Weights of a small GPT-style language model, trained from scratch on English Wikipedia: 0.923M parameters, no biases in attention or MLP.
Each number is 500 + 25 x the weight over its row's rms, rounded and kept within 0 to 999. Layers, rows and columns count from 0. Numbers have three digits each. The size before them is the row's rms in percent of the matrix's.

# v: layer 9 attention value, 64x64, rms 0.266, rows 18-63, columns 0-63
# o: layer 9 attention output (transposed), 64x64, rms 0.336, rows 18-63, columns 0-63
# q: layer 9 attention query, 64x64, rms 0.152, rows 32-63, columns 0-63
# k: layer 9 attention key, 64x64, rms 0.145, rows 32-63, columns 0-63
# gate: layer 9 MLP gate, 192x64, rms 0.204, rows 0-14, columns 0-63
# up: layer 9 MLP up, 192x64, rms 0.208, rows 0-14, columns 0-63
# down: layer 9 MLP down (transposed), 192x64, rms 0.192, rows 0-13, columns 0-63
v18 118:535467499513537503477494465511532507490485539519481482504504491488513496533499511456534506516507493533516447475506544512438521532532547491505500530476474480521502516523504537478546481506462488
o18 111:455496514498514539544507507506537539487486517496551514507492480491541494523464500521475498513541509527564482509481534460471511469515479519479495512461522495511471508494508544485550503519517499
v19 131:536505497516490542473479482489524489535451507503481505521514528542512514487452507554496492507491543475503530547496508528491525538444514527473462506493470518536513521468510502489516530515512488
o19 135:452460513504456570490518486488492488520516452480445517507517508531468539473463533498498517482495512484503469518491515489520494476481510519483510513495479516509494510475521490464510544460521461
v20 123:518518524552467471498499488509491497511532479481510461541494498513483489513506533514535510488484514501536535504476441485527462512519542538489470474442482550498506485495500477500533522480505463
o20 133:485493500542500516490496472499479485515504509486473500573531471500467459471474544518513471515471508514525456502475477541491437493485513529488504492511503506520510454507499486492529449520468492
v21 116:547440471528516489512557499483458528515481506520494468489510465493494532486485484521514517451507492507523515440505490503503544450533513511499494481492490492510531464460471513479494495492504526
o21 131:511459502529513526504549467476500503538513534470491507467482476521541463499507473494500496497493469530491501471463477538491493491557501504531457518516516520495546485507514528448517525538500513
v22 127:486518505493515500520472526500482524470539515540521503510509486517490487509484515489445503491465488453479496491516447492466560553530546496506480471510502458469484500546502516503485530512503467
o22 126:500541546464518488558452484476481485528497471582558509508490493504449500501488481503470514530476514502490532471498484497508515523496506495480466503492495484524524503515516509475515527498470491
v23 133:455456508521488522522480501502538460442450511537498489537475497495518481470469509480521500462537488476498542518480490509493498511525491465474483521477493518537482496529522495507504502475543541
o23 142:430479507521476504520505537504480490500446525521473489507474533470497483482495503500489493492516473480522550532461504512536452521479500456497472501462492509522460523495540475506500492482533525
v24 126:491529485488497515527497497509485534569481511479507492477492479521511476488449535510507499544477512513508475543499438555491493531528488517506495499568502484475488499504504493478503491444502483
o24 131:509515493450507499509543451494528505491505466476542502518479501484457515497507525509486501531461472506509453491483496514508512490496457493514467471560450514489476516502536490499491486434488518
v25 114:476471499454531509487488483489494503467483474466493461473501506510484469517515554499535496464524506529486519524506473470525480518487495477452500464493532515436455516520472491537484508503532492
o25 134:513500514510537460495481495534506520502505474484460476528504500485449462508508512517493478493513492535506548527492478495503505516501519438432457456532514506479481534505455485515502482521523506
v26 119:522472550516494546475518524510532494475523522502464505479515492498509531511515524528505500516504506536473458497535483464539514506514459533496502493557496470564494497524510530466458490494500505
o26 124:503506505495510501533526503483548467458480494520453503456520518526472485516469509488498472500503489518452501509525488493491515495483464534506542497513503456535475519510495568532515535506522550
v27 101:532503517521538533467498537514480529508501515561514514518515485467464450512488539512500493483485537518506467525465508488459470497514517496535533510533453493469494527497511493488535526532517485
o27 112:530493554495542529485486533504441527505504481544531529474485515521490506527485542525492495531539518549503484515488541504468469483479496475496509494510449497494514481483522535469477491482485502
v28 131:483519495513533471523472510470476477515483556507555497461497489451515502535508526525484507486528511516481498503522510492505527461440522511450534515499487507501471502468513522495548513503481459
o28 134:532485506513515527469481527484521535520493536545526505507492517478500494474526503506472515475507487482494451498522544520551523469495481490433474495517516530482500505487467564497505521524498463
v29 130:496450513499471460501485508531485481493502511493520490542506510440523482475551504487518505553504518533529540477512473521507458497508523501523512452501494504512510510487538506481476478472477559
o29 142:493432453500520508491486487503526474483475536524527487543515479485519477477518501518523511530512506525494529505476464515528512494525461528521554483501485471493476446458506498533490471466505496
v30 125:538504465544513498490516505506486541479423491481523493492509483473519483511496543495490500526556505510501463524523503531445489483493504520477470498506509490505529471478495535521450519537520500
o30 132:491498478488504516511509522470519515502486527466497552511500479475496461489481502451483523494533508526478500522521469511461529466509509522496422484535481513509523505480498504462451533477540470
v31 123:475504507517449526532474474487486558539548520545510473520497511553531499527519520496544517475527500475498459499504514530494520503493479492509477473482482530485531492474458499512517464485500518
o31 138:409500509531458485526517492506490499533538491468523506486519480517527492503526483499512486554508440510494464510522476498508477519499465491471477479493493515516525476506472513487500483501444485
q32 051:468477486565518530502502546494504482482485493503513504516540531520542490519531445504487510524500506491473478518516529458532483500494529530512503548499520505485493502486453453543477503468511482
k32 052:496519477486514472460500530500506509515473513461466529490471491483476508504462504498459501467486485483466546530500460501434517526479477518474474488545464455537514491521525508480477506528488501
q33 051:517469488522505480474497527529491491496478489484460518538539509521504486540498498473459469479529513493499481544450501487522520475496494481505511525489495482514490464488529447502515463423464494
k33 064:519502484460480561550475505487512480474499535471493462498539464546542477524529534474485482491491520500525496482482539517508511523507501519494494479480504557493505509482457493519524504451503493
q34 058:483489490498483516481498525525507484519489477485484508499533512488462452548460514477483485471545480513487541573491501555523532496484529479528493512498512478537511473500535470515515466483496520
k34 060:509468484485500523512503488482483463483517509506559476494531507523528462515525508499479495512478541500510531466453522492484517552543463510477482481476498573514554486481474517493501499505497494
q35 056:510485516546510486493531459522522471520489455488480492508516521479510517529467504497492463504549488485459441478479500492531517455504559479507499497487491465481492476496505480511490488434482504
k35 065:463482451477509491506517512518505476478511510503551462512530491502536486545533494485498492536497549506509552472509554510523479540529484516512474487506518551518505491489471484539505463496504491
q36 061:527503460507480477539476516521489505519523475509470569481536536528473456532509495490502500470494554521511513538499509486490512485508512431482504477477508479532512509514518526503496486468537509
k36 072:516488521463455525476538490495530495537470515505496504509484467457461504491515530525494488485527488506532477501441470496512536493488434529527474455524485524488487465478498478493502519499467510
q37 051:512509480535483483523516534474507504481454539524531472474488538510464489466473479549500532512468484496523513453509504494535516539524487506520473514530496500481504505526480460442500499536477520
k37 052:497500460465481530533549474544476465505455496480482487495501509490487475504474478513499494509516517514526509500495477461487507461533541437495543509525504473515467501490530505459473469532520489
q38 067:464512490521511480443518503470490493481483504513470465526502465494522549498510475498476481476506480443507497548543558483527521519517507511545460518499492519456472503472495509506491504497491469
k38 077:493473494504522476505508541472477495512507509486470492505540522514540521542505524462483472530471482459522499527546553485509507531541473498517507523476467518531505509492460502545503481459529485
q39 083:523492494459467477523515528503496519527508519501545492508516475548505491443474529474509507509517448506510493521492468485523506481507527501533549531474525453485509494515520487514498464501537557
k39 060:513484555504493467517491493498486497468523472528457499517486539444489518491480538458509457500490507476524524518503481498498494494464485532520505496520499496512485498478490465403490498506479517
q40 106:506540519482467454526501445445503488529494495523483512498482486490526502491513501499486536482461470535477497502527477456522490515545543504534502521492498505469492493504489476452505475504508561
k40 082:504497470509505508508469484488538499463485514456503505509471504487520497475470484534495566512552496514508470453485523495545478477565497495474512478496502479468493525533510488544515532504515472
q41 132:487502554524514469479499443478467486519521495491515492494487516456527507523514503497494487487451512508469474484471528544539449513542492543533515501509502478532475493512492528509517510467538525
k41 091:535536545513472513497467505465468522470476498501490467483499540473509515496516516498472479473488526495518499486538532497484439521467528496496487520510470499500493521507476551548461490456515528
q42 112:525534524470491488486468526515535469527553499500478470484520474509509518483451513488479490469497486519541518496469534524527484531479487496489502464499527441497524552480508546515514495531510491
k42 099:532512516511489452569503469497495483488506478520505490523508513516510517487497551503484525499510514461471510486519530532473432498489493519500513512551522471476486530471483491509496485564477523
q43 121:495469534466539499490497487502512478528500564481508516504495463494513556517510529529480518474499494521558506515496467487468491468510516446473488512497509469520506463509469449524509493468494521
k43 125:472481548466505477484513482510533503542490525496499490504503492472475524547509521532464521482458478486555488516492456500476486475486493465473467511511457472484522528484496481559476509497487521
q44 121:514513512503486524519452492498491540515531464484543558475548490492473483457480494540489477505508492522484497463510508499508501526464505460464531479507495512519520484510525465553495508472538526
k44 128:471493497516511494493474498552524524523474499451512470485541453533499479488512491524481532506522488499467515489471528482472484541498510544527530505468479494485521511499496510551480447455523486
q45 122:524486465495492499502477474536489524485485469487570521497512506508501563522507524481499478468528483506507483512478484522497517450469449533496482512508522466497476530500503457510461461508539511
k45 119:524509531501445493486493531465490517454497512485504483561492470476485505516480483489480542487493492506485520504482503538526550496506476547505498513523523489482493574493483470488506448481524490
q46 121:495477517455504529493499545445475530484559511518494497514464508515519523496497503517516460505503492493515505506534471459456500515501493558473526512508505514536480519485541490445512458487502497
k46 122:485488471487474482502518560507497546486515465494500497480520528495503515484528490538472468511548500479509514511487499482494498487530501503442490531518486509500491507528453558463556454484506486
q47 119:520503494507501500464498507527481506501515484499468556508537570515549468543532499517477512505506514475543518487472487482472499484457480537506487492496538512518520506498546511516524464476458496
k47 121:497517474499512494481504508502478510503447468526505533514489565500493485546484519490500522476443521480536498483471487482497529518495496504442564485516566489503524493490503504518497475467494495
q48 045:511463492545494510475494511530487484508513501475490509497547536490541456530501482492467460522519491529496479494469537477568537447486503506513482492501517504483509460496502464464483479469484518
k48 062:514523520450484522556489506524541497494542526480485494478528481525535463503531538459492488512484550486520509496506543503500535508504494504521512495497499529510541521492429502541503521484505495
q49 044:544551520469477456507511522485470529538496520506538485478491492490472536476499519494493520446504553499495530478501487510462483523495504459508500504501465514522492510516511532448472496522521544
k49 050:491450506532525486469503464497450545492515468515543490508504511524494520474515480539505494507517443508499515457463492495481457518526475471495481510495556533509491466492537504492495479508469521
q50 055:551519499499486491510478513453484513522475499515549487477492491502497519491496508496497542504477495516489528445526490492478451534493507461504497475503488523484507527514478542466492501558565539
k50 056:501480521499469459435546491463504494518505451522493520515490513485455535495484501525505503497502467475468485521458440508497501482509482506485526471503495484522464501513541519468468518537522519
q51 065:535494486507473474507495547424508492520500476500538523480501481533497513500529482498533513495491538513483536492526520487490480500469508476469483466544499494497516525552499544447482489516535517
k51 054:473479526488512490481499511470515482519493459517477541516480498449484530507485482498541507479521487470482483508505469527545526454507519457547521499511469477490435537495537521527475497491503495
q52 061:506479484485471470506457562494500513504508503502550509450526513521498517473493491511524528486460507515495526501527483465481502541499514467486503493520530541511501533499491495445495528559532533
k52 066:530523496474470521524505473486508505507485470520459518531466514476439497482476506538511510506486474507492475506479466497510490476494486481503542493530451446494477494500561478437489515507501520
q53 079:481492532508519511476528442442480469515461512503511485535447494511524509496537511493489494534487484490472490474462485505523475462507467551522522531481474490488492508503474522487488517483455468
k53 101:489469484548534492523450533494515485468522535486523492491553484552519512509514474530507510501510517523499517495548497510494468507519541523496503535471519497493505516513472539563528504471488519
q54 076:488509517477540523450528514561494514483503474476480462514523487481482474488493519463505456499540520465500487492493528562502508489472472521496521495519522498541536511492502514548527484461496490
k54 068:484459499486497495479505493497467471535539532472513457483541482527499494476500543463490458488524505477497507509466493515468520485493498507509488496523529553517535513459482561481476517535535504
q55 070:516471510559510520559479507533527519481508511466514522461531521494511524516502463530530525509507584545488521506500496487490482493506505460490490474530467489518501476524504495535484507505483493
k55 109:543526477472453505514500461545518498502508475515517487500505480516454457490508510517524537474550488508507541504507485474503531479501488502485493540515502452494484491481579524487498488534488491
q56 105:477526528504491471483548521466482457513461517510484486537493455519503491498527509462505485506485465485469525544507498463524512510496483526555493555505485515469498508484507540481533460507511523
k56 114:510517521506520478513488528496498514490494511529515483495547498524541503499507521483473482516461471478495521519569529486509479532493496514497505553481452500513494513491473500581500509441522515
q57 094:523500499476519473467476504525511475472494483481541481509525529498495483508489502502522521482521553516504463521474530513491508486547492467490492485544497456527469487533462464423524493482511517
k57 129:521487488479454444489497444459512513492466503492560477466474518481502467502495473493501507488467524514494466505446522468488523490489520506525467469511518465519480498522510486514540510519493536
q58 108:464504558510520512484497512465488498493506487470511499502525475479552530479526463522524525470539506528511525524446535511502514521484551521492490487478501480490488480472520522507523530533466455
k58 131:494493531475445516518486489479522477486532494515520486464440443474506499508482468509509541498523462509537526511481513514463481505460526492504505493537537501525474485479483527477463536483493481
q59 115:506505493432438472508532538492481490503482486494493528478519507518508485475493520470517509495502524480459533540514451540522466532500493514515524540477527485516494497487489517503531555530484493
k59 116:510519459465475523479522483533457512527471525533513521476502447509543473530531531503541480505517503462490546451516499503527487517503492502497485520498486490525484510545482480516488502547516473
q60 126:484511472532496516506518478517476539457513518496476514468498462506527479465463481470490501470481559468531488487517500481559522475509497514471515513466530480499474494504537545483535515504533486
k60 126:491537479499484492506490463517502534459494499494485502499516460531526440520483488514499484508489548481508500482522472520512452481516484467453521502491559510511504520483538571495528514508519504
q61 130:499486506494509494499526497447472489514517443484511488538496457505512454504534520517443517453489540484471506469483515477465500500499483478486502499493491496545524529532466454469494484464511510
k61 124:476487477539514538505519482471500523542493450508524467502508474504522500530527474480455481486479468517495496529517495481495498514491478486498509502485498477545523547495496465421508524470462475
q62 126:500494560499535469491453548554506475513455536479481528492462484529511472477495502525474519490505509498481439520486491504517470497530458529509511498492479506499464513464496511509515478482484476
k62 116:504491476498510506525494521538530550480505487478489480522411499527517537473500491516469475539494477523487532499494487529508518498520514502516529485487455481521465487468462468545515498500498471
q63 113:538470463507481507520493528489539515509541461512523527528516517503493473525450494466501529496516452549516496511522473519490495468520529481500521487498487490523494512545550502446534473514508498
k63 105:480490440487507510484515518476554484505491460516505512492488505535493478486514555467487552489495512520496532465475522501517483527485460504468445483521519505489480506488551519520538471515523499
v32 071:519481466516464528531527490478504513496549514509459534516489512505531507547508469477532513507492500544480489514497506507474486513432494522495482519475453509485546474480478475465512503493551500
o32 058:487505476529518477512504486493476514510493489521459497503480544493542478551493490474519530510482469521491435505525532448504478502487520546516497522489519462487515461465478503448489493476536496
v33 067:530475497498507488443490549485483552481516490523474492504521485512452526507504513503499481456481499512528496482516544549463500471541483488511517480495487487488498487467546524490499512486454552
o33 051:491509537462475501498526492491513513507517508500511475450474429505491488474516505497498508498546497509479534499440511492473516497491523526513505513464433504510494438494507544483491492494476538
v34 066:527524520475578455476513476486476534536561523503559495492490490501499487483509463492468514523522512520513489448534516492512490520502515504469506467512520491517489513519476504498502504500544476
o34 060:484498484512573504506493477499500497545545520530541509533501493529456526486549503525517540533498543516506509465532520488494473483503492477509512490524541503512478515518492531510485495527554501
v35 065:506493502492521523505480508511501505513465524457517493513498494547500533490510482426502495522525528512554484506521468487449535491469452464463538528518510473512470471516503501485531510468507497
o35 057:521504510465462432509521484499505493481463524510525484497483503506528568504506490488525566534508519497518494512458486514488510469485495502496499529542486513496469533515491542490496538537531514
v36 074:454474489520470454502516479505524441467515500492521538531499464495494492492530480532498519516461495476495490504480541510541467493503471478494554526514454519524543480489478493501497471499520524
o36 067:479499515511503501466473494500452488475491531487507521501484526497558471504492484460482538498444462483478487515519525525512507509495488489543577490468487470527501535480492470522495477533518509
v37 064:523491503503502469498520515506528509465503497475532499527539483498470540445508508508506487457470549485543516497487547509548531491482539510485504498504501529540493543528493500506450488498459522
o37 052:476440505485475487480489507495526442501501528435514473480529470496451495487479488511510484473503505508529514515500511506466532497484535463514559488454501513539532505517516526474493484495501483
v38 072:463429508505496486501511466493506474451478526501509483495485505466474486524499518521485489453482519493503530477470515482528482499522482484554511547510488501519462498487492524527529441502526463
o38 060:498501539533474538521503486499480540448467531491509471484482529507485494509477499490478471505484484524531537496457541522516488493497496463505521510471487513481523539479488498582493472512484470
v39 067:522477483500499481513551524504493501487487491504511513503495540484489480498483554532489510446483460518470484506476536535544499494485478445521525485484484507467477505499447543510456531528514509
o39 058:517497472536499523503536517515485524498525464452534536486506514492504440561515533457491507489477505520473547517513517488534528523499495445486505520479500492510524467518504506467472491496493474
v40 072:481497545493476524446496508503508531516512526542469469509486511517482460487485532464475505476513525557516516489519478498465519507516503526464482499474504514504472517525480456540516553510520465
o40 065:481502523505493497510519486492516516546474444569493519516493507514459500490487553501511500543532503532523516490514490513481469464457522511423501489493521507498519513535520509497487471492510530
v41 061:500471489455483561511503512491533500487510465492485523492501505527555510512483479477521474513541488507479452479490489471482457505491468494477538495530504491454496534508525478503474485527529557
o41 053:533498492473544433488522546521519468490485469480476463502506539536497502513496491512543488512542494501477490517480526438497515525514480473486497475486479472511499479494490452501458517499509530
v42 068:505565515489518482498519470489508476519522501479488472489487485552460526528475494502489503553499539513490523504525464532550479525512506512486481454518500501530526455540491492480478481475534490
o42 061:496516483493521486512485440486503506490486503479469467494505456477485521507504510475493500486473545505459467453523485513510465493481480535531506446536508506508489543514528512498547474540542526
v43 069:552482538469536496478534521492523543480521515498497489506497525482466507509507485486536480520505540488470543507516492493522474498437434503475552482493500499518490520533493510512462517491521513
o43 050:506484485502501471520491504496546481487501515481484461486473444537470523516511486484563493496542504531436518525509537510501472515463521487478542494534459487503511503537506529506484500502534504
v44 071:482454464483475485484534477534494464485484479468516477546483514488513536495518489507519521549467536485517527476507505495459500486482513491529492504491478464436510468487478535486486467505477460
o44 064:500497477482463489506477462522481524488505517488514468552546524478559499500482466471486493485456514510481506493486480499477546462556504508513505521507503435463515494513489507521536488492514475
v45 069:539485498525532463489482477483527536487490511513484468478514488504495528490516484456527530524533537493498536533518516482524480500511460509431486455510522507549521507531483481482471500473517526
o45 061:468454480527524486503469472497534473543500536485462541456490503485492512512507457510528521501527496503492480493505490491484468497506512490501514449511507515523496492575495518505505520524559537
v46 064:465489492533488481512491466457537471469452465527526498497487492512473484469476501461506484532555511500515532508504466527510485502549500480502495511504533497491510505555484444511492506478543496
o46 054:495482502493481490510492502453503486491443507511466523514458520461485535500517497496495498507486530508523511456496484502492481507489483458499471472496466494485494555533502427517489443539513533
v47 075:488429510520519533485516495446508544487501500500482501513512480530450535501489521543498498510463529550526528508514459465536525534498548535509503510513513491478517494506529511486509488492480502
o47 061:516495556486491502502479413453492478476505493507479456496508485502485494480497512521460448467507521519531487509488504505489489478512517530489495501507490462500519524498442533473497526511491551
v48 066:497462450536520523515512496490503549492448539538542519510503483507503496508474496500518475528503493467528497528479476507527530482499523560554521564479512502498503515515489482502500488515503528
o48 060:482502502516476510512486523466524454482499534498527480478477511494494551514502517504481497483496459541552501509491533509485479503511504514500454511502446497475521567482492471470453518500451514
v49 077:511455487513481490518511480483500510529526475501533506568484521466495490472469451518492486564491512472516539474503456506499454505435485501527492507485502463485515499499489521521478517501508478
o49 065:515492456511492514518475479469508499520478498518500457570516482527526505468497475504542511484459518527477522492517493498483482510473501506548489535528453456473523507518479462514465505476502465
v50 066:484478446528507472514528459490488525499526498524526546497495493479489467475511480507479492526498500478447484490492488509484479489556480506489497479514512501514484457431471470505443518501530480
o50 056:515527468518503494500483484470474516523483509533515566476445506529471489494517509482515554488454498527477498485515515509472487549538507508517486467502456494497481525454509473532469488485505482
v51 071:497556486494528493451495522499504494501500495461516465489528473524487545498462513456493497479489508461507529533482476487590531502474465489537527520518488502495488510498490512499477494505469475
o51 056:513493473508492466475494508502519494470550493449514448456514498485502549480438509498489471478502483472510516478473489530502517512480527467518524504538500516497555518524507531494479495544474491
v52 064:461540520503500514477466492490481451472466484469524494527509503543488486520509523526520505518484525529504503522521505542495533536499536510484456512516471546506482507474525505499541514463441495
o52 056:479488559481477531461482485484498522457494468485501483537493482474497541461482499498485495500483486487511484517527472508527537468501512506487476489489488543485448525469507550498550451480508507
v53 062:469542540498435537463488488499509517514470532492532475519496496509481529521503538469475507519533507536503525515529549500511492485509479508443489495500484487471511449512506500503521535486532472
o53 050:454514494487483479471532483515485512529462506525473508545510552485515507531514557469443482520509515480485472489517512521483525472465498520483494482536485512496515478533488522541512508522549513
v54 069:502523466482517502521450505503469521479478479496524465497535458482483543500501513457552488485524513454528473563497534506507461512488482522468449484479505476495502504508500521514481469493506515
o54 059:473479485483509493501477529523508491518512509464499451496479494453459535470505465517472502494512467508485473513439476493457506519498503488530436482478477531513531465540496525519483513515517475
v55 077:502522517513511533512493481485491463554523482529467471492518487552475519526512497521468521460476501546472465515494474519486516502563501538480502493476488517517483483525467520510523516525550493
o55 069:515528520518532547523517484486474506542496435531487483478510519496516515510508521446473506525471523512495474506489495504485463508494481510480517446486579523522489488499508508479531504520484536
v56 065:493499561484497504454530545512515487473489510476523499483500541508504479504506509499543503502507565495512531504478514508513450497515467515502510502541461496502493493468499508530496452546465451
o56 054:488502515498499489475475527514493527432498498464508481502579503511527493499475484495507492493544518542479487511500511542492499466475510477476541483520480492520522490505523524561489474450498484
v57 069:509490505516488499547501503499509508474465486481564527520500510475411512493480478502487497471534474492473496505545493435535473481484490492467504517515502527553507512504492491484477506498523510
o57 057:497467507501508506452512522480488476505465531490490529499471565534453503554512481485526468484479515451493526521517511499488484536488488495523461509537516485547511519508473517498494500514552487
v58 069:515476482506503491518477489491495486503562462493458474487495524498467525487500437510516504482466481482495517510502461447511503554469462497511509469468496492492462525541507542535524484514489501
o58 057:516494498514518490530483489513497498488538476521481453489517461522521504492501440503533457490459514474507519524451465449508472547462492483474511512501547486511528495530473508526516525476497506
v59 068:511541521499530511507476521476483483523481515524444514476458471498485490508555533524526509505545510483480472505525489479499511514501531499476505518498519529505481528490497458487541558497561519
o59 055:536510530537484520515503529490481535523519494543481551537455488497461540519518526519496481516531467492481479512508500516521479493510505509479495494501526518511462539471485482460527502531545548
v60 076:495545524518501473471540512500479528525516487468500501461505512472462466475522470456520504470543485499536503547508524488491495518548511477483527512518505524495519521487520450486534495459482470
o60 074:510498501490501476476523485488462496461563533509509554506474488484498467473530475523518497517549501456555478520485508514461479504485525479484502533544520529510505498513520499516503446489513510
v61 063:502530488484485497492488531484516515515487492524533521526501501439449517520541511482520479502509535500540492560516559501518501468446511506490479498540503468524495475473483519519532478502520475
o61 055:472509504492449500497492526486459504511506520508498515486490511479457537516503484533479500501490522517484484537479532519468545461431489527545478498511489494497509439496470521537474489504537473
v62 071:525482485492446522508496480481497485504499509468461476509493483478565498492505510470515485489488496555523544472474525516481523495532507459564485481524528519465492513528537519502520493459497500
o62 067:539479494496503492540538475521517491512480518477481491509505452473520473513475528523485478523505483499550516481479485442508537470509486473516535517477509538447510450483490486516515463465485500
v63 069:494560490529513494456509551497494501497522509494444470505541523489520550528506505479508503475499511479473494502484524518530535545482499480480481506463504509533487522464515511550476495483456479
o63 051:502513479485448492517501513479510521491559508478485461479519454473499495440444492490525494502549480504494486507510497500528518546484533520477514491472519551524505493517524547525488499499483479
gate0 103:524441507452467533526436498508528496514511485493492532484518507494482497524523495463530521482513490475507534519499470511510519495544521502498502480503518481538541485515476526522537493561477474
up0 116:461486526485506499497506468507479486493475526519464465501494495477468545516533512474530488519492468482477492516519455489471490500540524575520531514520472528490521464524504533525489504542469494
down0 109:502499494499520490513502542486500472528491491514493503516533471519543500563526528518512513478429513496485523505573509495503520511501506505487518502517494498557517542489469491548458492482520484
gate1 094:505482514444466505508460514487485476479538544493516557510515496463520520497550469463478493463516518543492476510483504504487509471498514485459487496494494528541477504499491518492519462493444516
up1 080:494539467537537511476483505537532517523479442494474498522502550510524496508481537501523490503508464523495513523483480476503499510535513488523513550538551492520566502521531480505486515501499502
down1 089:467502521470477509492504479492522510499481523495522454474497503446477501492471483518535505503531521490518477523546484489508489477495474479437444557512486484460488488542489500467476494529499471
gate2 105:479532504509478526489475492508513535496490504492499500430558517503539514520549506475493497523494523542508474559505502522466495490493505491465524482511510492512476452543548513491517465476499508
up2 106:496546504521483533528492463502481549487452487513467494472481474508539500473518518520521506521465533532504499521517489506495519499498525485481478512503508469523564492574495491506485477454484488
down2 100:541524532537529520479467521531501489491505503490506461521483428468509516479512512533503528503464486499494524504500489540500518518510523499502470528551504454488491498499460513480439495514461496
gate3 102:491477480499518530473474503499502508458527447495465511454529458450477530545498478512493525487459512520529509505490491455531475503529491482466506492482490484530476468530526509475503524477517468
up3 100:475483543539498492514485491498441503497486509487474482492556463491486502541543518523475507484496519457503523492505520499504466462494516545491503462474524482510492461526523530530496534446493490
down3 104:529516540511487498480468557531508505499465526488497497479486449471471481544499524467476579485479520513544530484494512479529515492485491473468474511485468488482480484498503483486464518505491493
gate4 082:500525473531496491470533504519556517505537493521516455490475462537502524494485509516479516450491473512480510474528499480560489489494450511484434495507495476500501525493538484515493468500522477
up4 081:511519482555509491489476485490496462510479498472467494486513521463481514543458500503535504486511529522520464480493506502523490457509502522496502529456573524494553490491476510518489544484537489
down4 083:480494476486494498518497493485538534509516469518526444468475515514526484529563510491487492508487472498498520490508500490528482498530476507507484518525425485544467491501500457550550510501518504
gate5 105:528497438501484508507487488497487502522500511514475516494521528440509501556442477530506518465505512497524443534484517531482462525484488525478482480476501529497498457498467512497500480537527501
up5 113:502489540496487418471514505493515488505519486480510522541470499502487490476527520521497508538481499500510524488486494502468544495516522496540456460494492496505535519543506512475537497456546458
down5 108:552515515482508507476497472492554470494520454470519528529468490489490486493497527483494556536552500519532509490467472503463481514511476492519498471451479491526491494536504502533530535486502507
gate6 100:519524494507508532505485534492482524458559471488480490487491488519506497491508496475492522527510529521528519559508495536508464495481511452480537483468510456483499491539540506535515529483481552
up6 091:516495518519515492513492457581510481505480481499473484473484493493496450537528530442513523508475541492491501501471514521491517504502478507503469448522486464492484510484520532546465485486495529
down6 100:501511510515498489501498528493528540485510528461433498500477473483473487517486462532475536512524491478505479494480467468516522474516482509505470533494505461429480434506529513501480484518503501
gate7 101:508490497503502546489498526456480485486522468525521508442523541476489478545523493501500512487518491555484472535512494517493494499517498435500478511508522476528511451536506538476544484489514491
up7 092:505511466497408487491504510489511515475509498513458518507513506519508501481471509473536514527456519492530492470546498464521477509527465516470521486483521468446502492520474509489515502550486504
down7 102:521494503533528535497531534462499528497491519481513513492447493493465467533536515480500467487497507509514477508502519506490463510522505538539439470506476471501460506429512474477510501499471501
gate8 103:516436519486500498480502475504495512495512515471488508516504531479490499535485473504511524507475506520510530485461523490468498443500470456428486438486510478545513514503460497530514519519500481
up8 097:489505495559494521498522478468524504501502480458536484475516499557514493515428521506487500485516495484453473466529470498527464543532491509485515499498495501511511467509490501500486452486531544
down8 098:497528500524509506522479511505499464507476480436512467520506434519506478497534521510467475489538561495508529504503462530485512500523531501522476492481467492523485537468472490514541525482515481
gate9 105:504509442508487492503483458507482524539507438504531486529509525511541511511506476478469503476467537527475502509513474492485495520536533448499545473502482519548520484550503504503492531502493500
up9 099:518508533490540551459471531529526460526479507483485534491494483542460500472538514505502502522509496495543486508521503516483525480445464483522477517522486508534471506501492466528512472512547502
down9 095:483526467500490487503520511490523509468518519458489445489485484510520492483489464477490467458470517532516528507518540508551493488471520464492460467477528462517529490533529523537501509471474474
gate10 102:523507467557503508537502471482507504509542481508484528526546526462571502504554493466523504467485510536516488502495526490485455494513470504494511483486526495519481485546501483526531514511481486
up10 105:502480511547455538529509516498478511530516486528475509512496472486519438513562483493466511496478524523519563506504518482497490471510511526519536474500522513511516502518502537519549515472473482
down10 100:474529486515488453478475505479519544468503491497520478496522479459445531511499502523504502483506474522469538445509502475519490477495488472504458519503451507513476508455486518502465510505556474
gate11 107:532497488527472521502484548528482512492493483486504546479516500510467486470469535543505550506527503494481494538475486467532522480511498504498467510498538450505523462533511454543483524502529492
up11 097:478473485518484503527516519484486496470532481483535543504521482453493581491525500505438476496479504511464510519502495500473480483534522525484524538542514486495451473509494479476496505504515517
down11 108:530519446515521496491510490510464486517498530472504566543497476515437457446505510506528556490510506506497497517485509505520539521511501513519523508493527473512529491497507511515448500512476480
gate12 086:502504510495531500505508495499510488446518487496447517480486494494463498516443500555514463507470527537554482546486503509512516483494495491478509537531552474491500520535539520498524527512503468
up12 076:493519466522467462503493471516504505490478511523523477510452508454477504501454484538529509490490482491505424498495479519493462448515491523462488539520510472485561504509482495485478501493521501
down12 088:489491492467563494505534485495543468510484441468513479469457474517474497485504498465514467490498519519502533536561511503469501512490451491512490510509506495502489454479478453514506488506482483
gate13 106:521438441500483528504471489488505467483508488464513501500509523458494513513465482538505501531499499543507487532516518483507506461485566465466514462468500476516511493513520519459502527493488523
up13 103:467486456514500476518445487469490463493519493473496495509522525440507509507482477539483477532497475542505464511521501503531501475490541468452486492497478504478493472505482483480494554463533502
down13 096:499499464475464497502502547493483465533502496509502513483520526503502516544480510488507435500518464504505525489516460492528525515516525495478530546475462489476510523551534504474431496510497513
gate14 104:547477461495494488489508506503498548450486502485479531496484509519509492519452536482550524470465524519527484542519505481492533523532552480497525492504452497533496453500488526499511518510489505
up14 101:503465485507508535496533496493485488529521538510493505462494510493442536479451458532476502534511502451457537501512514509515501519482522546504519496546518495521535501489525464499508479499474540